Each number is 500 + 25 x the weight over its row's rms, rounded and kept within 0 to 999. Layers, rows and columns count from 0. Numbers have three digits each. The size before them is the row's rms in percent of the matrix's.

# down: layer 4 MLP down (transposed), 384x256, rms 0.222, rows 213-332, columns 224-255
# gate: layer 4 MLP gate, 384x256, rms 0.175, rows 214-333, columns 224-255
# up: layer 4 MLP up, 384x256, rms 0.183, rows 214-333, columns 224-255
down213 098:495498523496500519549478510509504537446517469532502516557499503518459448537487510552532512511470
gate214 107:492531513501486493494487503517532487471486519508511493493498482507516551528471520485492520546509
up214 099:478480507527485503498510468451502496502482523442487490504517507464458533486472515525477463552457
down214 107:549528467506486498452523468549509463504511476443494527501524517515522499505514508472459537502493
gate215 107:509472531486491498476514509492506494493490502521493522512504473512479478485506504489495472516495
up215 101:528508498479532498519512482523501484520490497479492474513496537459513502495534517554491535511512
down215 106:450484494502493485499514477511476497487497533477495510542514487465517473505521476479503531463493
gate216 094:479513539494527462521484489478477557499505519444533459495454491454498540470444514495463490506480
up216 101:499562495491507522491496504494517499508519477514481528498509465498493490496499514487540503525473
down216 098:454517520548462479501502535505499523509517488504496496566523490519461555486482468494484512494554
gate217 114:507488410538516521478479499490477511532530454489487513515519505452481547509536487513470457509537
up217 111:516546520504491502497516492534520470535491502456575504465489507495475478470489519538508492536496
down217 099:495481509511524497484479458523478444484488514476505504479490535498548482483515510514454465559531
gate218 101:503445464465459530520459504532502511537514457526475498460527546499495498479492526534539508460518
up218 099:470535535514546541554504509493476473504471476492461548476524503523482495494499553476490480506474
down218 099:540475500486509477530487563516504481481498520536547504475499482505477464540531471477497486484498
gate219 097:526474476476513522495490544498486501489540473551525470460481510500538503482473492501550542481488
up219 096:505453492511523512499496511515438494514449531488527541495496497487473491522505455461500505458516
down219 098:482508519486491515531493467490518461475530480469516519521508524511520505493498472471502493501441
gate220 103:498528478505494461484558484524454509505496502502480518515512500546540497437496521515452472460511
up220 099:497496492466495526514517497487457470490497454491542494469488501486486475536478493477492535501543
down220 099:503459539506469488508556521466485485486470533514478512471482523459466495457440517486523511486483
gate221 100:499532497445518492504531475496500485505554461545463505544498454528490539555500460554529484479514
up221 111:475515494468520535488468473527467512494493518509516493494508515523485557507518513511526531519507
down221 100:513502504478529521475494527512460496484491455491454484539547487488536537505483517472484506492568
gate222 102:523486484477496484528490514507490486519495503500510485432512522469455513511497501503508486537522
up222 104:477522477524490460461498478498475496477500514485478497533493487512487501516548494530499503538494
down222 103:480484505447517508501474529518525482500452508490510512541458526524546468496494538502504512494520
gate223 094:473526524455575487515490485487507487471535492486497466451502508519479541485574502468503459506500
up223 097:505513493512451508498534460524487526502506472506483480486479492494571507470494475476534519485532
down223 094:501478513512484505515519490497550492532521532475510561490491509468526536497533485507468482486468
gate224 103:534469507487531489475515500474556496466553511515455499525502491481519520467479501482484517532497
up224 104:559480488523514476541520518521456514506479496476500493515507446502459515493531514529502499534469
down224 105:526458481457480542503449473486461521525604498490521484523519484464472464490452542513516501545485
gate225 099:476481533517478497501521485464543532469541499536501525468484522513500500511481496515450496505470
up225 104:519493494513458441534488484473485543445460495553488500465492538501513452492473445516485456528510
down225 101:509472471517499515484525531482529521512538509479484522471511481501521470541450527496471531516505
gate226 102:457514470499525530490485446491486507542482501547476554461522480495514452533571499507492527489474
up226 104:492491552487537426496479488519480503508506510482519492453519485467475487498517548483557501518495
down226 102:473464485532501490540536469514487482468447486481509509483551513505534487505453530521550503504524
gate227 104:526523513472544493508512479512503473500514482494504527470496514493490497503490470493477510477493
up227 096:489559477509500487507530472524505487513493483504483519488496519509488485480472489503472482487499
down227 097:465508444496523449489502529498508535518491507521484487536469479492521517504513510569441499517530
gate228 104:468514462503501481511477502463449520482455488523478483460495455505543475526526481516528504521476
up228 110:498470489484459503544488528494532524496459463515495487454529519529487535470468538505488505508520
down228 102:545486464458477506536511536514522490475488498450459509474487486489525501452480459478554492488470
gate229 089:472491491439530499521473518497510517468480464501514451493488511490500490498468468474505531530501
up229 086:530516528510474548505477471532491535488501504509508512470472492499512481516493484472485477518519
down229 093:523484530516520498488554477600496487521544512529472482521495474490489473494500495482508558486463
gate230 101:557529477536496517525530539490499486486496486507521519527520510472444536473453502485497519453481
up230 106:527486509480520463525501521465466529472501497486527503475475494518535510506510450480479518542504
down230 096:490511506489475562513502497477507542465542497471548492496478479516526476463487477486496532476488
gate231 106:534527509493517534471550524501510528469488468458509490517521503519492504484460456519477489493520
up231 104:459504519487524499501482480473475507512486493474518481481533499526509483572526550465507495517500
down231 100:502499494504495464497481529473519550516511505515494519491476497480465492505511532520505476499496
gate232 100:526525501508524520515480499458535467537519479485471498508552538502492500546512507494481535537541
up232 095:505514501471504504476466457528519507492533516501481487493502449532503451479426527458469501515536
down232 098:467501461554482506500482519508468518523506473460528528522523482497488509514481456491519512499493
gate233 098:528475514521502505512527530495506514444498512498469493508506478502519474481531516480496442484526
up233 097:490485522476520482513495455510498470510490522529485505528495530475511534494473531503514491506528
down233 097:498519497502500473519534518502510477498500473509519510530491494511537508490487504509526531499511
gate234 101:501521459479508487519496503479494481535550501479475484470478538507503490528532506504485479452522
up234 099:479490482512527465529535486492551463487547491470510497506496504547509468527499487486463519460514
down234 099:482488498473495429520519504482489496490481485517489569478465510490482484516492500515505502492476
gate235 094:492515480528525455511517488493512488496510510507501491524524535572505496475547520500489539513489
up235 097:497498510486507498451488525520505503503536512506480446494491519496516489475465514479473485472554
down235 097:524469470506454529492517491483490498533488467522480467525521505488484480430469519495452490493545
gate236 103:518495562540510519490514530485512484508526477515517443507473473481492492518526528513495496503493
up236 110:498522498511478507488502497478512521510444511523511463502514522495542494518499456474491491464515
down236 107:505470502476484529496511502518506463516490516516518517502445506479486482542463495518526458559470
gate237 102:516530548468478498515509519513542469500505498491532505462527527552469506469528512460458476492504
up237 104:463512542488515516505559471461507497493463461514526499492525504509487459500510537485528492502500
down237 100:508450484479542500488503499484458474512482520511524510521539483471515465501461497488552533528503
gate238 098:495492495517521509472502524483444520476491480538548504463469497481471472555497516566479479511486
up238 097:490498545493521526491488523467470492557489496487425481511505500507483475494473510514561464489499
down238 100:501501515499504472518566535489491506474519515486489518462490490486533481509494495468522505514458
gate239 104:481477497524451463528527496540473496501526515502563534509486510466469535484526486504515485511454
up239 096:508512494496438490478478515470529532495528530454537498482474575521498514537518508463498552507501
down239 099:469520497528534501491493486538519465459529484517517533528459501507545477485466527472494483512462
gate240 100:487524481480527498446505544464475486485507500503558506495489518522548478504515536506551489530506
up240 108:549493490484481476546496511496520497461493516496463513514496479507481496489536479507459520501518
down240 106:553534516487515479489511455489500535515499528527498504516502531524494534533476507505480501497500
gate241 094:509500474493492502474525484470543530544513455545501518490544478544503483463475519511511505451441
up241 099:529478464501466481532486526520500462495487467533445535495483518518501465491474460514502521530511
down241 094:577493499479468561505487497512506486483474537526474470513529495448518509450503469492489519504512
gate242 104:523478520534519532529495470505508479505506470539478488504512496497473544555512510487517517502500
up242 099:503485476503474487467519516477514473527489507537506480509525537529474498501484510488486480447495
down242 099:451425497455501501506529513498443491422487487461503453520505449503502516487475533523491492506465
gate243 094:475521455509512496504538477527494459480530502509548448541508510463538544521507476493494498485542
up243 095:483495492526503496512543499526553521476497477517525470476518471500483495510504470493510462470464
down243 093:489492494496512497505460502510488515478483498513480500513453533474508529459458487500493547493488
gate244 094:475495510487469540522509529526491506475514485471499491501504481523502497536506502493526448518552
up244 101:461505501499515516491490494492459493506480490488476506487548474488500454518509480471530505488494
down244 104:447506462514493540470517532479515560495466475544508489514509498490513447469479496499509475518511
gate245 095:484501511526454457487482469463519486476506445489463466492508466486477495521483534549495458481494
up245 096:481464438544514527505483553509514525519514478531460517484443511524486487525465512504516486482519
down245 096:531490474516460494553521431492469472485497541482488527505489532498552537539526529509526505484505
gate246 104:474463481495483500438539500492491471491466540498442492496533477513490528529482506520471500486502
up246 101:466506501482472505491487508492459446557528461517553500512480452537524501558505477513480479474478
down246 103:445451456510525472480510547494515497530528510486459534497484490515525473510501524482485508500519
gate247 105:445494531531528475488518519508566461488441482474508508489520477513524521470503485493487477535532
up247 093:524491502463517535504507480482493520499516513508473482518479502493527499501471474516504487499481
down247 098:490544492500511512541532471496504521560519516468478480528482518507518510536512486522483478451501
gate248 095:494508510474517481476469549474510513500546535503539487497466546506512537512535532520488495497447
up248 100:500511530498491440511497479471493483528492504489494527491516518509478504469512509511478489459483
down248 096:522508521507532485483500482508522469498507510486487523480481520498507510506546485471456521516476
gate249 105:494498519467484485459483488497523501491510501509545473496473507483509487514498490513515509533494
up249 096:523511551551489483489457545494477485513494443449497482530502534477480513445494531487526497440512
down249 100:526488489514507532535526493519536498525494494525517505488487473477466530549499501457488518510521
gate250 107:482510478496463502489461549478505496557516488486470490479519466495473523527541523498495508522500
up250 100:496481498501512523513523475487499532493510443503515506484526503471516512539516514511494468520466
down250 098:479464559514507515482515512498527514514521523467481506482548550511484502520502428477474474503430
gate251 103:495482512528472550513505529513498494471527463495522517433474449549523523476474511479521512505472
up251 104:482516478556495538508493499504523511526506472518495473493540479556519488467524464463484528530465
down251 103:493497478494435495524487480484482461532515531508525516495497468429488525476530516517509522464504
gate252 101:498513510526499515437542495486504462523504518533500462517462557485531511561511501519519519517540
up252 102:491468479487474511486483472496532461506458476504483497490476468506477520503471491533550496480524
down252 099:501440516473492499492518548506474499512530503509502502512525571536501496523474493448507535507519
gate253 099:501477486472516471512527465519478516465519466488514507468452521505503526456544506472454516528518
up253 096:485524533495472526507503482519503489534501546507502505520527450469501491494499459493454510481492
down253 096:491562536448544527478458505499481517516515464477503481502509550485507517485567465494516491515479
gate254 095:525482539528500513504497463534499516503489497529495509537532491507469556522508524503521507553493
up254 097:485510488480519507493500474477525501513496498496507424479515529522488483482546516490499481491533
down254 099:488498499450520491480524480516513499508508496472486518510490473465526511506529495512504481476505
gate255 095:508532469487503512521496488473549488501496480538463556495524499482517478472498481515491509514494
up255 100:513493525490522498491529525539494459494480449536444541480468497438501520507511508534508557504489
down255 097:478492483477474485509475488494524542483509456501534539476511519503543470459518505483475489485449
gate256 103:520462503476490508539523468528483496515452507496514496474469456487511532500498437480505504526481
up256 096:480567528515503538489481481517514492533513509551472515525453501473483515481503479538476472456509
down256 103:505474487531473521513516518479518508525493521480493485538495468494529539522491482515535508478480
gate257 100:490503469464466486511519496509476457467499461500460495481483522504514539515533482522531505533475
up257 099:537476525477508520473506495488473526493478493472466449490520532479503529475513464481504537487568
down257 102:497528496513492510484493540494529519455485485474526504538473514487481517519483481507493519502496
gate258 102:482509477528508464521493494463520520466540496492501489517526502508467482492522520455509522492444
up258 101:469488518418514512506513532495446496563506470497499545482466509479494498477509514521512504502545
down258 106:502503484471520526475488466479500523511485505527483552529487472488493536501531528497528517477543
gate259 095:551505544515478490499507516497515540484492498482520481508503554498515505551499508506518495458508
up259 094:521496501548533515510479569513511469475515486544471515448480485504522469480479476499516441458502
down259 094:535512514484496510475492494516501466502524491496480505500473467514492503462475504475490486466487
gate260 099:493516477507471529528468466500506501512466509484524520513558530490499445511468443473496486506497
up260 093:522531496509492487455493488488489519462500500548517468553509452485503512491465508517491521504471
down260 098:515484512475505467498447498517536525476501489504512497480466513514542516504528461501479506524468
gate261 093:490476453488516499495506514507455516505520503508540517475506493538515502551486499530496483533484
up261 095:452468461539469523499472488472492495536491530522509510563461472559472467507484471494512451487478
down261 097:501504481498451501525489516500487521504527515452492482488467520475505489493465502459505516486466
gate262 105:517487516443499524480496562465513526530448562458498483478509516473495508576500519521515490517488
up262 105:472479505525474491513483514501504466537510497521509471519507528517478453525480476492507501480482
down262 103:526483524492467461476475463534480497514438466499503509533526499457499468497472525477537534490504
gate263 091:518519465467520470532515500516516474483502465468526521486493466495523533494523526506469460513537
up263 099:525465465520454499494498484479473475462506518488478509467461528485540461532485516549516499502505
down263 101:495521506473510474486520478514475478496489507486516486517503488530473546499531544517515509549549
gate264 098:498473490498524472497503504510474486476504530478551561501491507521488504504445487480499512487510
up264 094:536476495498468483502538458482463519466487562539531525519502525503523510509519500492490490536494
down264 102:475544474497515520521517503500525511465490484483494468493523460459525487511483424513534494469548
gate265 099:506520510491497476511469523482483481517425495487527460457474489495535523555499453497498477544517
up265 098:540490491497509521501508493502497468464519472548470516526552488516486555512486494509510481525499
down265 101:528481528501519508502486509515500506491506519487481511479481531554448521486504538497534467533494
gate266 099:504487529481468526547510492489490502455519498538474506546509457496507506545473460557519470521514
up266 102:504516435494471516471500506462502473521558505459515498530478496522509433548488483487513495508520
down266 104:502501487483490517468482473475483509499506504516473508518496482495502500459489459516500537479481
gate267 101:486498492496538544463506492477497482499437482520512473485519495463492480530528466500500521507505
up267 100:519484504525475498509527524533469539520490483458531467509490474525504509524506525527511539482445
down267 102:535475511518466503516522525516514484481493511523515521474441457498506524450472485507548501542454
gate268 102:515472482465548486505505510485474493484491508459505527497493507475526472491496513487492521519511
up268 104:522479487482495534538511527525561496501480494542505463503486506529467500498474481434490504493494
down268 101:485526477466469480545475503495517533533495510523500498471562492496492512517483512517485486515458
gate269 092:552512481493520448510511498518496499511489561487515501490509474503483545533460490503511471479470
up269 098:489478515508511525523505506520454508445483497493508444478501483533543505508484504490533511482545
down269 101:519513492524484497509480472510510487535498495452509518523487495532492554496501520485508496505512
gate270 100:528466547463467515513534551478511487484465511526492525478490463517535520520543471521496498519471
up270 097:521479491500478517539521524516494534498490513514490484497508522473498500532505491562514520452478
down270 100:526489500502480478495516516511488467535462506508501493509542496488515506513500487498514547451482
gate271 097:539543510494467477535508539513514487483500485491525502486459504499492497434501474486498516473471
up271 103:513486534469527467480473506477504514530508512484493492468534561498512505502480506500514490543496
down271 099:530487525516480458498461498495478507487497515464453482464460465533508450485511523483459488556509
gate272 099:506529496504473527463480510501478520472512486516489510502489511487478459483478492529516496507474
up272 098:523500513452480530499519509501480486529520505493522496538497539520520531459485528488488526453514
down272 099:530468502503543488529543483464490501455484545508515550486508508502509477506497497509464530491471
gate273 097:493486533475491516437489469524459515481505515476448516509487521512512521536484528465512463493498
up273 101:468511523511473507542478490435503487562478510501483490526469478522497499533532501462484477505492
down273 100:519503504519502491501459503497491496482549492472465481501490499474519533525489530534534485508486
gate274 107:492507503474471465471520488439523456530470524523516508496515488495508489522512534485470535515545
up274 107:520488516492517510519473501539534503517510514527503489498505523521485478502540465504473502519502
down274 107:519511508489454484532473503511520536484519534466482459484465522483503520471508488530530486511534
gate275 099:529485487453518459504517508493547473522484508469500444471479545450495471490493483521517467530466
up275 096:470527537488497569508535507488474501494478505508495441482465472480494485489487504494514475551516
down275 099:488476511515489513477510472512496543469498483533536520527533517529526498480489481565518480494536
gate276 107:496514529524520483533418490496533500535466476504517496491512503515524479493516459529494528519516
up276 107:517502499470509519455520508496498479481488525490435463478488547532514510483532512422497542550533
down276 106:502524476494455501505449480501501503500482480517490509465499518493504534480469517498524495489511
gate277 107:463495512514509504532503488474519455509472488520502512472495542542481495478484481473516495523526
up277 096:489554502518505505520456476503487521459532496479478501489504523527549517526457484494502501486492
down277 099:505486480495540505496462519498491485521499497517542505448500485514479457542538524502504492507436
gate278 102:462531499500500470498491489524492468504537503497530474522457491498472534501534502447504537543497
up278 103:516503509509483503555505479494505489480467487487479433468526493479460521490501465477468489561492
down278 099:525504502497455535505546471464527480506439522484460484486480525514533508507530513504536478478520
gate279 098:512489515506494470540511487497505509475526499477489454505521516485453516514519508465502526521464
up279 095:484535480478496513501491481505480490529469468539478532498519467527510511507560528554505451463537
down279 097:508523538510559487492494456545466505491498509458489479526500495540494447509538495465513519494510
gate280 093:512503527518514526514530486514475521565542470515552475502494524504496446503466492476496460547527
up280 093:496444493513522520500490571443495462523488486538503481473501515484482493467527500489504509500467
down280 091:538531506518495470451475489531510481499460455526446495548519496461495492506500531539533507513509
gate281 099:496518506516428505522486502461535506479529466448527495513500494505528470535517513496489488511534
up281 098:514512508499536496489512480505494534485474510508527486519519557506473487494517527521467540498455
down281 100:518539457467538537468517537515495501493522466506493521498535475496479474488463498528506525516431
gate282 102:528503503529464532482489489434528494496474490502501489501461505492532481495490471556528432519554
up282 103:474465551505508503483472533514517526475458464461504500467510496474516506498503517493536512526521
down282 098:520485495485490516487478514472519467524498509502483497507482459501470514525501482528549450455545
gate283 098:471517547523478503524496510518482507534504521536524489525503505533500485445479523500498472519503
up283 099:463499523479481514518488507462535472493440507472511521498484463557518524492493535487557497521492
down283 097:448470513528488506491486490547517491542505448489479539472489487523510458452462512522516498497538
gate284 103:463484483560519488465484498472513501454517515537468526513482489528505506511473551485516514508485
up284 103:495541520466473503507494516531497494513497506517488494544500552461471517518487542500485521523508
down284 106:447497502473526502542496471491529525532512499519463513469527497478456536469568491470476516514496
gate285 102:477507489531539481468513491506516506494492503492512541504530502534519493510480474495499488509521
up285 099:501429521544507498506509493498500499516483491521523493523475507475565448497492518525489488498486
down285 097:461531550505494531530497479490512492516530523517545432511512537513518427502489494500499522536506
gate286 099:504482500516483479521480521487531527525475526491489486457502541540518521490474479544440489468512
up286 096:445513473488534497500489470531544553479488494516491515491499479484492537501493492487511536495507
down286 099:496481532529502524509491496466480484514458459564474518487484476468499486576435482520502536509496
gate287 099:514475493484491527517508501543509539506479531442511492463505503518543476533489497496526469545493
up287 102:470465494485487510499480467483513510485462521508511522485496546429466476474558523517542502481517
down287 100:530497479513511502523545511525525464506529472516544564470491508488425467511492485479517481484475
gate288 098:536480478481485523460517496510487497522498465531521462492509543471533452528521481454502533491485
up288 095:500489505498483493488505511501518502552527547489514458481491560506527522509474473503502493518438
down288 095:517476497501502511474463487469473527499527466457510513508490484465516456495479524461468504529471
gate289 101:496501465489478496424514503516469486519532471507451521507459480494441506508509408485501525517534
up289 100:503456485461460507489490493484507488497534496534512491496485522523484483468481495528476509526488
down289 092:532502527514498488530465517508476491471495548544523478530510498470515487490514529510496524484533
gate290 091:517486511448469496524468441540511476449526492465506517525536480537478529511515499495546474525535
up290 093:496520504510490488485541498499499510439503438512514419551485506520506503512501504548551495515491
down290 095:494490530500514493484510492501524474487480503440569540510488480533511471523472502495507500469545
gate291 096:498523527555494521528561488487512513476500499484515488487483507516532511517493496523446539498480
up291 092:508487488530502506480513492484506484531478514528491459519478555449494490499485511503492514534471
down291 094:512493523522519462439497518501499465435472490488491475456473515487506459536460509515538560510513
gate292 101:476517481497520479499450486557533492495491479455484548514535513524441528527510500507575489458450
up292 093:497523483507543488461482487481481530522500549479492528491531491517511479534567499509505456505470
down292 095:512489454472509483525476493514522496543530493519515518399456511494455574473485516529518500515504
gate293 107:522468466467508530482483489478477521515481475486530470490492509454511483521473502522476505499522
up293 112:546531497521548533520489546483497513485511514468477568513509539476523473490489495491514474505503
down293 099:516514486479493541515475453513510518537510492501508524489483519484523473508480466464530491505493
gate294 099:502508497511486461470542547514529516515521520465493491522446522511496497514487509487503469548531
up294 097:509488511497505525520485543485485513505564518502501467517475552500493500502519462516513506501548
down294 100:516510473506537497474469508500489543514525531516514527483486509481500510496485519519463520527542
gate295 094:509521470552500491490448483493474526511484493511484507523467526510509511491517539509503436560527
up295 094:487511516487459485474484508465520476499534459528479473495485511502445492488484480510518508484500
down295 093:484486534497480517481461453493520515523507494516531544493541490490509508463502514498470501460507
gate296 098:502494533517480477496492530480483516546548489447514473500454485497501478519551524508441479535530
up296 095:508516471532493467538477522507494499464491504478495529537467562501482495489517538513465451523454
down296 098:484492516510493479488534495444503543534500438519476520445524487528492500528517453498504507485479
gate297 107:499584488481454504513512543514521484516501462513494488517516451487469466522540550482486484506500
up297 097:484482565487499503459472504507490497513518513495507536508513511474525502468507511529488512490501
down297 105:487521504506477487500481480496521446494489535463548458473476462508538507551490452493487456520482
gate298 104:483535493533542504470480484521516464504476509501472481516506527507535524459475538515473483521510
up298 099:473479465463503466490514505458493475516494530499471491525490467440506486489532484547485476538528
down298 104:469523482472461529523485451535492484531543479524492567444518490514526502513511497473515507499460
gate299 109:480486489504535475485475550452478474474526491522483474520513455470487471510504499496512511494506
up299 099:520490474478528478452457502477528531508499478490493477538504479489509462474461488507497478507502
down299 092:496491482521503472513496544480519503503562472527478482475508492502463512470506529496510500504518
gate300 099:463483504523485498539508487502469439462509501475507509461527513475489518510509511475494488577483
up300 094:457455500455512523522490480474515532508505519492472552437493533468481489494523485480478502518505
down300 095:539512441526507493535521480500446467516514498491505483534506551482513502506511503496501483456511
gate301 102:474467532519513493480456509428503475493486496464522516493486511519518492499468529507471521505456
up301 098:496466474467528519507513468493490489519502496496508500542503547528531550524505517557482528500510
down301 103:526507487515478513488507521508495504492456492458542528499449474502495516499505512500559565481516
gate302 100:531528502470556493532523482504502499481484538501537465505520492520505472536500482490530501524531
up302 101:455521507485501519456486538519457480508437504485529498505530482502532507498455496506544564466503
down302 099:454482440539495479474509465548522481532514521482496513523454486475467512508474495493516482478475
gate303 102:483488525490527561481460486502525500509500516474524509519525507473468507518512469499463495434498
up303 103:505453501509491519507521477482470456500489524460498497493514443514530523509451455501489502493510
down303 096:499546525518491515486517488524532506508505522476484502482499509515542481538501509525539476492481
gate304 096:498533491470504497504492497495514478490528494476521511476539496491452480496471481551464541453461
up304 100:470527489488485515482497494527505544542490536492559510462506456470491487482493510477492477490539
down304 097:488500494514496495523495489495493506513479535474474544484487503482482492509482518489515449528548
gate305 100:491488511489507461500494505471510528518504492479513474476519516528519486559517540538524462517536
up305 101:531502509500475464505483482500495471528523486465521542468514486515492468543476533491522453444527
down305 097:496506501478530470498515539462538458446534485508566481505494554491524486502520489490497477541483
gate306 103:498504499465510525486517506487441528515497493520505497494518489499490496491535491543483485483506
up306 100:532462499495499497531515485475434501503499475532476489510524487478489518500497521474502472527512
down306 099:457492515513476522475488545492512523513453489527564478483503495508501477517499538518533502500513
gate307 102:448449484468515508485500484488513515489478486521509512480462485535512507527551427523524477493498
up307 102:497515520494517520527466503531488540491456513499493496516519493479504475482484479536514526445501
down307 102:505508466481466548511517477499503482503492511477482502471470533516515534546481506543458496473510
gate308 103:513503495479493504471521515496503479520516539499514521473514524460466523514526522467542505521487
up308 101:499497468520504498522534494541453540512493514570494515487460524522455483505499525528559472456511
down308 100:479506499553486518451496501511505519501495486525480491456498524464524487486544507464512529479483
gate309 103:552422488487507518440456537468490487475469474533486523505538428538513538487509449510491436503467
up309 112:512516449507506581538462488490528529498522482490539467501511510496511482523473490527505485480491
down309 112:553512504500420517526476500508487475470472498493506516496495536499545535530514521563468513485495
gate310 097:474543463508510519512511491506448495541478492499525481520484464529462494507463492557495500525488
up310 099:465505489471538464496520507502427463499495543509468564485496467523516525524515497501497507453510
down310 100:459440490483542464546507506516490489496489518515513504455483467478469529510535485503481537508495
gate311 098:511489520504490451530533514510500482518477537495479500473499471516500461492450491525501498534489
up311 098:481508514466527466490495508486427500503474527497492521502477477513475519451480455533480511495460
down311 100:501489453558505478529503507578532501514504516505501487537453531464504454518487509547539481477483
gate312 100:530494511506464469502471491488523508535512512477489518491496550457513508534545518492496494508523
up312 102:477494509517506486472495496477467476472512499517513503498548505517533506452465481505520492515455
down312 099:507466479462524516465510532504522543464477498480514457513507453525551507499477501502510518484499
gate313 098:500516534499508489527506480539493522498509489463536531457483489513509509474491510510506496539510
up313 102:512509491505526494530515493516534518462487540508554477535517536505486533498509515489499475520540
down313 101:530479498501495500525529477506516520513487508506489501507470493492507437527534443457484534481477
gate314 104:478485488511457488490488465480509493519500483507529493492508538547507488499517519511487486521482
up314 104:559509494501506526510484513515471508492494463491496522460483472492523440496496503531491519457507
down314 103:487460462464477510479511490476515498490498515527523507492544478518464516484532482505500448486517
gate315 092:469548538486507504503512476523525493457503540469518460536524515508529519497487494485541522545509
up315 101:472507562534529477527509482461549512482515441478505524542492505471528449492516466510463510501519
down315 100:532491565450478506477490495489544516488491511502508536510523500525486482457459469537490525535504
gate316 099:482479518519455504481542536498507486509543485470499480533524509508438495512488565515467528489513
up316 095:461492520532555496532541451538500474485476492478497503493511467528437513461545479504543513455483
down316 097:544492483496521528498457499474485470516514512504497484502448448568520505487519496484547504462478
gate317 097:556474493495510457483451520465469517534527481491540523517477510475493443474516496512514514502539
up317 093:527473488471476511521508445484494491531483504546499530534516490511530516446542495492524461492481
down317 099:538517489513571529571514476504511498445514514514496500532513504488506492475487494515507517517481
gate318 094:509475504490457563522541508507493508508522451544503499483505507520468433497486491495489530542524
up318 086:482491526503484466551487478531555527552517500446494471463465541475500496516491485520462501492515
down318 101:510460513556506498518512458492528523509507502528461506485497479502478512475500494471461513458519
gate319 105:526476517505499534476489544478490510527438493515519487491535508482507450481539443496506505513469
up319 099:475499494488524459486476510472541520505536531495494543514470516469474488496469538495508485512516
down319 099:456505478506490438522512525488480523466501520508506502518497551511522506488499503473484496492520
gate320 101:490521490505473513500516496505457508441486504515539463517519529494486490494481462456510516497499
up320 103:493452491536478489478527507500532514526522476479453519480462541521508544550486513500527511522530
down320 101:502549494483494445512509476495526480517541491510486531534495459540507531524487478487504530496491
gate321 102:481522497497515529513535511479460479504480515533548510473542513464477513470454508503502474485522
up321 099:501492539505472509532483529500498531500503490540474539496457491533514514461502516524501533484517
down321 102:487481517526476578497457505484518522501530516553472528484477472477499454534531495496542500496506
gate322 101:519532497461487498476522544450549505442504511473510523525469521517544480488497475503483521541503
up322 100:450500487548474510464541504457504524499501503497515491468559486484498502523504511515482479500514
down322 101:512474454513495543497551555539507497505457476517498534490490499495503496514472525468498480517480
gate323 098:486512506483458496498522482507517558477543493465512452512515520492498505500509510481520534534509
up323 095:488439507535494514460494437508544539497479496514471473528494487499510514565513513491484430499477
down323 092:486480492509552479503466487533497485474499524541502541469511495447504466509471505472515524502475
gate324 099:567465534507472512471542486469532482518469485472489498494486520451475469531505506508477478497456
up324 103:503499442493481490444488501463453426544492485559508511491494517474483506465503506500473535505504
down324 102:514469462479486494516446527503499461521500520544491486488457497495441466523512471538508527485507
gate325 098:533495475446510485498465478521493491498519492469485478527501478477456495511496460514531514508517
up325 095:513496496578510518486521451507482466477565496518526487485511487549495486476529498534520497543481
down325 097:510526497502497497491500505461470517494462507512540528479485539496511506500501455520498508513516
gate326 103:549505459501510510472459515517477526537528530549470518487509500493472465523511525519513508509486
up326 102:486513531544491485531509474499493475471519520515504473518470546489473509459508539492519517487491
down326 101:498532519506516488444521504464525520493490505474459463495500498529499518501488480473492544524480
gate327 105:512500530493457525503528469476489483498471522545477492544486495500492497415496486489494495474488
up327 109:481518482490465534485525487511474583479438479449513547471474516489496512512510470497491491534471
down327 105:533487489523475519486489515516478503518464541475520519521479534535471499507495530473529461499494
gate328 100:519487510485480490535522552473538504526499516491529490508499503466450511535513500479507523494473
up328 106:511512480504536487495496486526527475499490549482476524537486506536515440491489462476473489500506
down328 106:504498504503518539497470463510497491479525463484461535478480490483521558490484522480481518527500
gate329 102:495539503532525535549501452477498477501474570490469484520553487495518487527551546488476524533498
up329 102:506478519504463458476510509505523530516507518507492491492454492499510508505471517524557488500465
down329 104:511502505543460468541503487527509512520490477482482520476484489507496535500536485535504483535515
gate330 097:495503500420478485486494505488520525532502519517475525483477512519471487452474518487478487508521
up330 108:474526502464462500490519459535541520533482529479511540487500464539471479525480504493493511498439
down330 097:506470504537492508492507487497487494538532519511465518476499481497504522499477497496493479534513
gate331 098:477508497522526497493498480475512492500498503472501531506500465459552525506483528511509497490480
up331 092:523500493496516524509519461530480521494505470497476539486495499488486557482509476511458487508505
down331 096:496473550519481519537510479455560530530500497489507507505478442479532532495505526492512494496471
gate332 104:518505455500526506468541500483570458527483442485516467502540474491494497523509462491514489528490
up332 102:513494453484507525494505519501532506483481488520472531556487574477473448499476474497491546510479
down332 098:499488491510460485489469502520487482524517530514466499524487503455530521482517509485489474480507
gate333 106:457490512526520490484515531499524506559489486538497507547477500506496528509510528483455524515485
up333 098:509459541511468508574514515489491515506501530493452479477552510523454495481538480461514489536475